python train.py --n_layer=10 --d_model=384 --n_head=6 --n_kv_head=6 --head_dim=64 --d_mlp=1152 --vocab_size=8192 --activation="gelu" --norm="layernorm" --norm_place="pre" --norm_eps=1e-06 --positions="rope" --rope_base=10000.0 --rope_fraction=0.25 --qk_norm=false --attn_scale=0.125 --bias="all" --tie_embeddings=false --parallel_block=true --init="normal" --init_std_qkv=0.0209 --init_std_o=0.0209 --init_std_up=0.0209 --init_std_down=0.0 --optimizer="adamw" --lr=0.000776 --beta1=0.9 --beta2=0.99 --weight_decay=0.19 --lr_head=0.00549 --grad_clip=2.0 --warmup_steps=532 --schedule="wsd" --decay_fraction=1.0 --decay_shape="linear" --final_lr_fraction=0.0 --batch_tokens=32768 --seq_len=1024 --doc_mask=false --train_tokens=282200000 --steps=8613 --dataset="wikipedia_en"
Each number is 128 + 32 x the weight over its row's rms, rounded and kept within 0 to 255. Layers, rows and columns count from 0. Numbers have three digits each. The size before them is the row's rms in percent of the matrix's.

# q: layer 3 attention query, 384x384, rms 0.0315, rows 0-31, columns 96-191
# k: layer 3 attention key, 384x384, rms 0.0309, rows 0-31, columns 96-191
q0 091:090162189135136122126144135108101129107130141151104176117093130097142181080110134072107093207193103118109091155108183095149108099111127129175105065134102155132084148138080140127094111140102084092158144113114114098208100086082178204104028145088127098190101153140096139164119100114151093122
k0 108:088151145171118190103101182147178090104116140132127081126157127151118079187121062116096162100175171130085143122075175168097092117077173123122147105113117053106130149067132119125171132154103144136190131166043126063133136105166107140140115153064169156137111118123080168167162115108139127135
q1 117:128062128100114148136091133137140075132109090161104085135128129097053065152183167156126134150099127150129183166109081084174138177069114128107160173192123150105121145142124169163127156126124145141108084180149142168117118198157090156123116109127137103129110131117099108177114133185165081131
k1 098:108174115146154131162150137122177174140100138130165114145103122136183092148104075157114106110118144110102106125146141157177089119163097121173156074112146115137141101096116064103164087113177145141165122124084140115146135074142121178125127184156138144156113084141091134116146151099070111118
q2 132:109164090085114168169158147102099152150110134143143111131134122145140152121112113186126094109130172083079096137185119099116205165129160111117156139112148127152119138140086111096175182134096156116135174173120137086153127123082082081163150123134173140132165132170134151095098136082104094135
k2 121:129142157137118155090101159143162085086131141137168073142117099122086071111117110096199213129197142157170129098092124190130069108112088132143102124139095089081140071100106137166163164079146105094166107152134173061155191135122075145129116139065194182105106121105131148177144113119098094131
q3 126:096133145162082167106160137047131143150121182169137129147117097144151156081151071107131154186173136138089079100147164153117112137113122114145147066124084127134110150124118145131097153168086065172096165159101112109222102119100194112100095093160139108151145125113140127176139183086120096136
k3 129:115140172121160179058107151109110121126101158122141074072132129155096166134065140098175187148174084121163149085104160134120097139075090197152099117121108158139181076047154133166093182117172121142123135121109140105164155128161131174115152148088167166131111167123136135119132107094126120146
q4 145:126164150139140207098128172126148145080111148099159145126104127119134121095100092089107240150170112137097127178129162145172099102108092106150135123117105138100095108155138112136114162181094129134101148167168163078165148134116088121069128146142211143145120142134145160114134173046127154176
k4 107:146111119151150091097056150156121153159149144153149161108076128176114148111102164115218078150101111153217138145108095094108143145114120200148167111149130147103181142132172115129120140095176093113104111155126116088102128152104160121114173121152089139161113091121105134067137085183097132140
q5 151:152159114153085104122179092151135048128133179110104124173184112113142116155191105143075100109131124078145103119059171132113146138157148062114153148124115143134090078179104169066105084150135176158104099152113180210148104071154150134156133077135059096114125160097133168164103127123160134110
k5 160:147083110116111047159092044140146128148163100141136131144111121115149140123166131190152086125068111122117140147137109094133170118125188152064123128045180155141141148138158122112096067136146106149106112043109161171078132152129142160115127124188098119181137097107162076117106057173090120127
q6 103:117101128126148115112130137155141170146129103095154146117099134160128127121120166102146096115106116183143127124166123114146117075082122177128093138101138131129175145073152061178112128144125054102167135121129087119060128169076125168106150153116124148138171148149147089119165126137085129162
k6 131:138179166175126156082114185124131091132083151128133142148128157191117112117111133086150135173200149161159147122122166145128126147124039139195145132221120110088148094118131126102134192089137135111148132221154130060197100141117139150161125135107118154098137133137075163107120136139126121096
q7 149:094133116109144185130138179107118226080142130132167119080110145135131126111050164127121165106174109171112131133148143125170120083132102098144132153136120138132114152094145097193142186134055107095133169133165113081120153139119124105122138160121243182115074129131131133116146177076162148161
k7 087:130158165134151129096115209199090120157042148102147132088147115122117095108093098082147181155163111127159124084068167136113094131122059142215174139170161125095133126070142139111160204123153156143133114183139121123206153120118118098100112166123103163097120119122129174138146118139148128132
q8 143:103093153143156141123098169113178202101157120142143112119078147150131120099078182136145151112131132213116169140156160170132100045088097160130093140084145096113123103070153096169136155097102060093119176085153110068131151128108125147090099160086160196161069105085080133109124179144128144145
k8 082:142179116146124130117144250150101136168146162120172156157115164175178109121126121108126085133190163133126123115079130103074154165121034166222151128195124118131075108169116144159134194120172148111096156222132121111129098163131144152150095157089121112141169088148111151087135116116123122099
q9 092:179118182125114160108029096117122130071157144130107139101108118138148113150126058121145211087129103142149155125074147116102117101131134157108128142140133132132132140143154167150064126156098176052083124131145152141168170123172121089099104082130156142116133093140083096083160151135159160127
k9 145:115059114123137114174159068113110118142156097115114130151132152089192125154168119151168116118062099125143092154108089087139165140106206138105104150097110175096106168163125138099090069152126130122112148100081147160090121120105153122106068124192120121127107088133157121151140126148138139145
q10 187:134123114095099136141177072117116059152105140153108125121193106061128138168148091152112138103107148057116116105113108085139153170167158090141148151150136147114100116171111181082082098167120191138121101128110141175149091131140143090150153104151116122111145136145177127156123074120143120132
k10 078:135086167124127124154132076111164094117139131112103135077119114112120157129157154151143113083131121147119120113162122146143144144119188160097105134102124128095158111096238111114151040109146146177207152060121147164120201119106146102107124115169146133106115114185127110155165075157096082163
q11 080:121108147112134162129173150155114050159142092144154144133138098076118129130069201158171089118182125139064117137168176082125197162145120111144155163118134121104190137149075121130197140051163126041160095137148119118161123148141097100189184117169128146111120147100088114140045097070130108162
k11 202:156167160124127113072078209115150124128115136149188130063084104141095115091084153111171117146194139177163147091141143214098113110122030158155122136132119134118177094097158130115182185140144130126185133140134127082198179151149132133131176126065135160123116139149108140088140105108120157126
q12 107:105178126160128135141128143136068190143118128076153125121112161065107108203114103127150122166084104076156115099129084132182147151132133157090146096141127170152042172158130084148134112120130090135125088207098071071144144129137061116138183172158193061085142162085087088119149144109141129101
k12 104:126141104128129088202116154160096160159111081149152144120091074160057133124117137141128171178115100144107121143136095151109139089140127129073146149174139117170133069166189097104098123195150067180134124094107072129129139112148133126152074107217098107102133122109141141121118092096177128105
q13 107:113166094127079119108124120152074121135121166176132084144086130060120098133168139087135134119151163148100182156135126150115066125049168191128089111161075155149179066085160197102112099129131136144114192109172147076103153116118103182076119146069122126190082181100171154101106157151099133119
k13 108:138128054113117146077126148194148094117188154132138169124071120133157136140128125144206116092043106103139181152070142148094156118056142147049155143120158134157112124124161153127151145137089059148138179120146119147123138134181103159143124135109095131150188125108126146156156108097118130070
q14 103:111146065131110138107092117106124148123160141136129125174180173139111113142152122149136098092134124130083104136102105163147122151119116111167092143131145175204168150172190116081218104177159162130142145137177188136091106047178148106108170010154069114116140166099121129101132179107168172115
k14 106:132157132193104126163155139126112156189156131112138131162147119158176182178173100178147090118121182074112162089086119108104143194172118090132162130176125127161182144158138112113135114152122118122113081144114142108106071070171140105128152113108061132197145109150129170096121139109207132039
q15 111:089116162168147119114118118124217128150148150164157099134153158106123132106115099053202089134101183130140152126136097092082124150105140128170105104077141244169135155147098167124128124139131150099028112188202169068126150126119184158134107123091078191166102136092094122142180178092109129097
k15 108:092141113085137119110121163132167146138199159150151092125161087118132173145145085169141127133100153213116148114162109112172112182149202150114156090115160104091138158115114089074137170096169146108198118128046087056139092131111160127163103096148074128176099096139147135153158111128151107065
q16 103:104179087132084158119123126127148098095172137106142079122142137125184150098143146146150144119139125042093127159175149152075146097111130160129121040154089068145185110135140126142205160151089147149098165125126156150112138133119092129067159108105191102104149078135159142125132127188116098079
k16 103:152149158155074147123147098096151101087179135071152120087059115101133140127161116143085110075113146087144123101102249152107144127067131125078198178125104137108086146184112175127148103137121124115088146091112127178140095102158119084143181108068154108158167207088161145100118157120095140106
q17 099:085091129150108136147069143114125118196115179177131107109185114148081139090106147177115107082100108146162110179126099091165110126148186105143123192120170167123131084110095096097145115138130146091136170076152139091103110121145122110168060076157092118196081156152126137073124151166104161135
k17 102:119100111153130099142149124141173130119224159161091159115120162090099162155145118157123103135092102125127143092134131140102135153158172097121083087136216094103170210149104136092154130115094114102172130159103090082110128166135101119141117148126098099117147120170107178172155100189144137099
q18 107:170157196062151155146116161125163161076123207139102140123148171128131086173149114130089124076189164168150150092107155112141135077122096067170124171135116133122102114097153096091058188109103154098102107097122186151168147169155079107164121089137130190054121157098056105133155100118227140153
k18 108:118123177141145121176123105154154105151105144170135177139124160118148119097095127069090183177171092134141126190107116164192078088109102134153167112106141119143114127064119195112123117153122125151144157137131117114126177155026153132100180173110168147146054143135165154083100142119103145189
q19 105:103081125121128151117088123155152079133160131140133104146130135131181098143108126143123128121091173110168167195137083140118148152123157138073127114051174107082161132134140147120182098186131094140110116153126116085044091160084127155093147133132073066186074094055198161145106154098118115087
k19 105:116147080137087136111135156172142133171190161121173117140069099121156182096136152147151083184078157156153153135131079066155141140140125107079127155127162132139088129157120097121121161113137118079143127163075085052163137130126157101165094119102138094196175108159120152107138111148122079034
q20 113:140187139120098131156174141150130095195164167145134154143185139136072100094157143138131132156090161164154163136129064136127164169173115083156146154094086165110176083170139134079131082169117178141121148177164160124067186123156126077120092071157095112121131105123149131161126167146170151133
k20 115:173159150151151126178097159101157108188154182117099141159137122134135116078159167140116172162109156095123127151154094096139114184152143093099128166153186064105133158131094096112120139132161113111169103156107088131092088162105194084126164078136140095120151094177158156098157126189137090110
q21 100:079137134160124146124136128091159119151117163078134118197121142125097087128094115129127080163133149143142090092120131120105120132103148077183134188162098096173158113129126118109154152097153167064146145187221084157160074100114156064170110047127067106078174114142034109145151109135138115143
k21 102:095143105125144115145100163110119120172173126113076139154203158155141100153183127151145064141108117074138089117113122108151096157109113121125146132183132108089095116087143138124107128134152126152086077208129123149155094079097066127051064063126071101135146117186163109131111125133211130104
q22 106:135157072094102125123137134088185138095115152155140090125124134109149137121055144119141206130123141180105110122189181121115113107094124149116097197121126144074129097133219143156107106063126157111077177101147158062178144170110132114163117119145179198126058121086093086148093117220180137109
k22 107:154115156098112140138094146187130131116163136138187119066139136015126113164145136109140154060100128143104097143139154172125158088081146132125126142061144118099128164109142142056119126159125178144153133112105196128123143145154115145123186152162132125108085146095124089132112086122115156232
q23 102:084134125149119144138157106114146107138115110146156086113114168119134129080125114095170170220049140118135140202133087128128156153154118166114125099047144153089155094174167144075163088156144102183101127159082114093041152095139119114087145225179131130144099107096211132123162143126116125105
k23 104:136160135169141115139079140123130159151156140157164087123071102095132151092128179140131125154071214198110148091201091095150208184155118149054077155164148088148132127159141098122142126132150107078136123090075149055116143173121175124116175095159128125126176134132124163105187072147082145081
q24 112:139111148063135125111148125098118103141157118149172190144085146108108154158121155106126154077203126128132149125162113142139080091137125069145168164137157148114111123079068102210104148094114127124138099135109129137127145135133109112124125066126169186142099123109150097120127173109114096145
k24 117:134160118126110126111099090117149089162140116149125117097131135179139088115122121098125132114152126154175163114146120142133089121135140164132191131170137179119145150083140130179125143080139111194141090165127105090117125131043142124082053140115119091100135126039161120168126176081083074180
q25 115:146135097105168156130110148141107101158134079151102113164159161142144092115061181098126114139176109147091113154174116146149108109159114143077102161086157100136093137165147182115064099151160180131074122118130167136077155115111163158107148144221179126114174113190165150117155124168160130169
k25 111:130160086123097181120108119203207131129095089179140129102124173099109135110089116096148143156152120150094106187119125139142178095172136152113130119152120080095089181127122129172093119136194148077128112121117164143089151132146150129092132154201171190143164154236149111078103183192116118173
q26 111:135155123153078087159168092096113096150132086170124078144121099115080097066126126126139109153091166188094104115135110085136085101124153136147113161101105168104189100111143189087131059155169106159141198070155150139162217086109117121115102110086121146149120135137093125157090126217104155138
k26 110:122180140085152101084084157095126088144149138119069141140128134099164076137151176157138117061068150129117157120173086050091159142120146136119157093089111108150163185096110131111162130154164118067103131148168151159109101108094113127114154107113095154121157156133139122163091107182178109097
q27 102:154168158139171096117151139116116164139172144092186165084103114091128149141118157166139136144157141156138089146127105173134074143159100116137142145159099098148137136087129099119082154096115167114159161077104047130213145166159145082157174113142150200089115071155120129146106103192130105141
k27 102:151117166119102125116214082106140103067143098105105123099138129115145047113180093105102113118165072117165158068134143180125123108122162131114132142115068177107149169133142165176147090082115128175149164132186147160136189170153157158121146068105181119060129140092107132144124124108125104154
q28 106:182134111081101145148133129161090158142130109138138140118077189119164077112173104106128113099194116122111122120146139144175168110158136133124132105116104131113127142135146158140119122126207152085137157119112212149105117082116099148137159212093248079136186121114133093137116143151135158141
k28 108:112120168142122157141053152127102131156105095165149108083054172143117146099140132089167150083102093125103148154114185126148146160087122131139129078102075123129152157042093113133151155154103154157073163066120202169139163106160096134082093207190133123145115174112206103107084108064112219151
q29 097:080160123104116146123096112136116139191121105151142131148191114122093096135124133152124147129114139158150156084088130135127098139166116104134141149134123131167138092151120073087166124170136165129108086155159105085156132147166159180188150047151021093172130122126150140144127165109157152121
k29 097:105132070138122107135158154193155138171145160112126194202159080117156138131146145159113090199119102155135138124066090135136120183146104114086153134154100127134127135201120181149135111135125075139102092189161131116072127147122174147186093071112084074133147102148137190138115141141159053043
q30 114:137154104101147031167188142191138133149138107135112095197110129115145182192097118170116159168066128122171103127105099097105119177091146143075142084108106129093149116131142118143141133106107092151087093128128125101154135127192118120142037072156115101126083148151125129145115087118166161091
k30 110:114151176162089120120162138134098103179121137094140104155113116082085116119085100143076148176137091131127103129056125102149161080120127108151192176190150118100099087136101163113113150147171127150149128140110156094157134097137174208104084143136178102136125104124123088118167108124120121136
q31 109:117095121116170178154123129137152127190156074079090135082138213094114148118143154125108101130129143119118059135160186163156117187108131127140125073135129069214148186078098097161136141131126079099179096131135187087159100150170101152084172141158169154104115096157127069146126129115160114119
k31 108:110141175161136167139159118091141128091097126101104104074155134109077148154094106141118143118167076131124105063142182137089115165107147166137130093140110145161148189094088152094120124206098150150135107136114129090135094118179089144140123133105166097132101100170120144117143137142127146107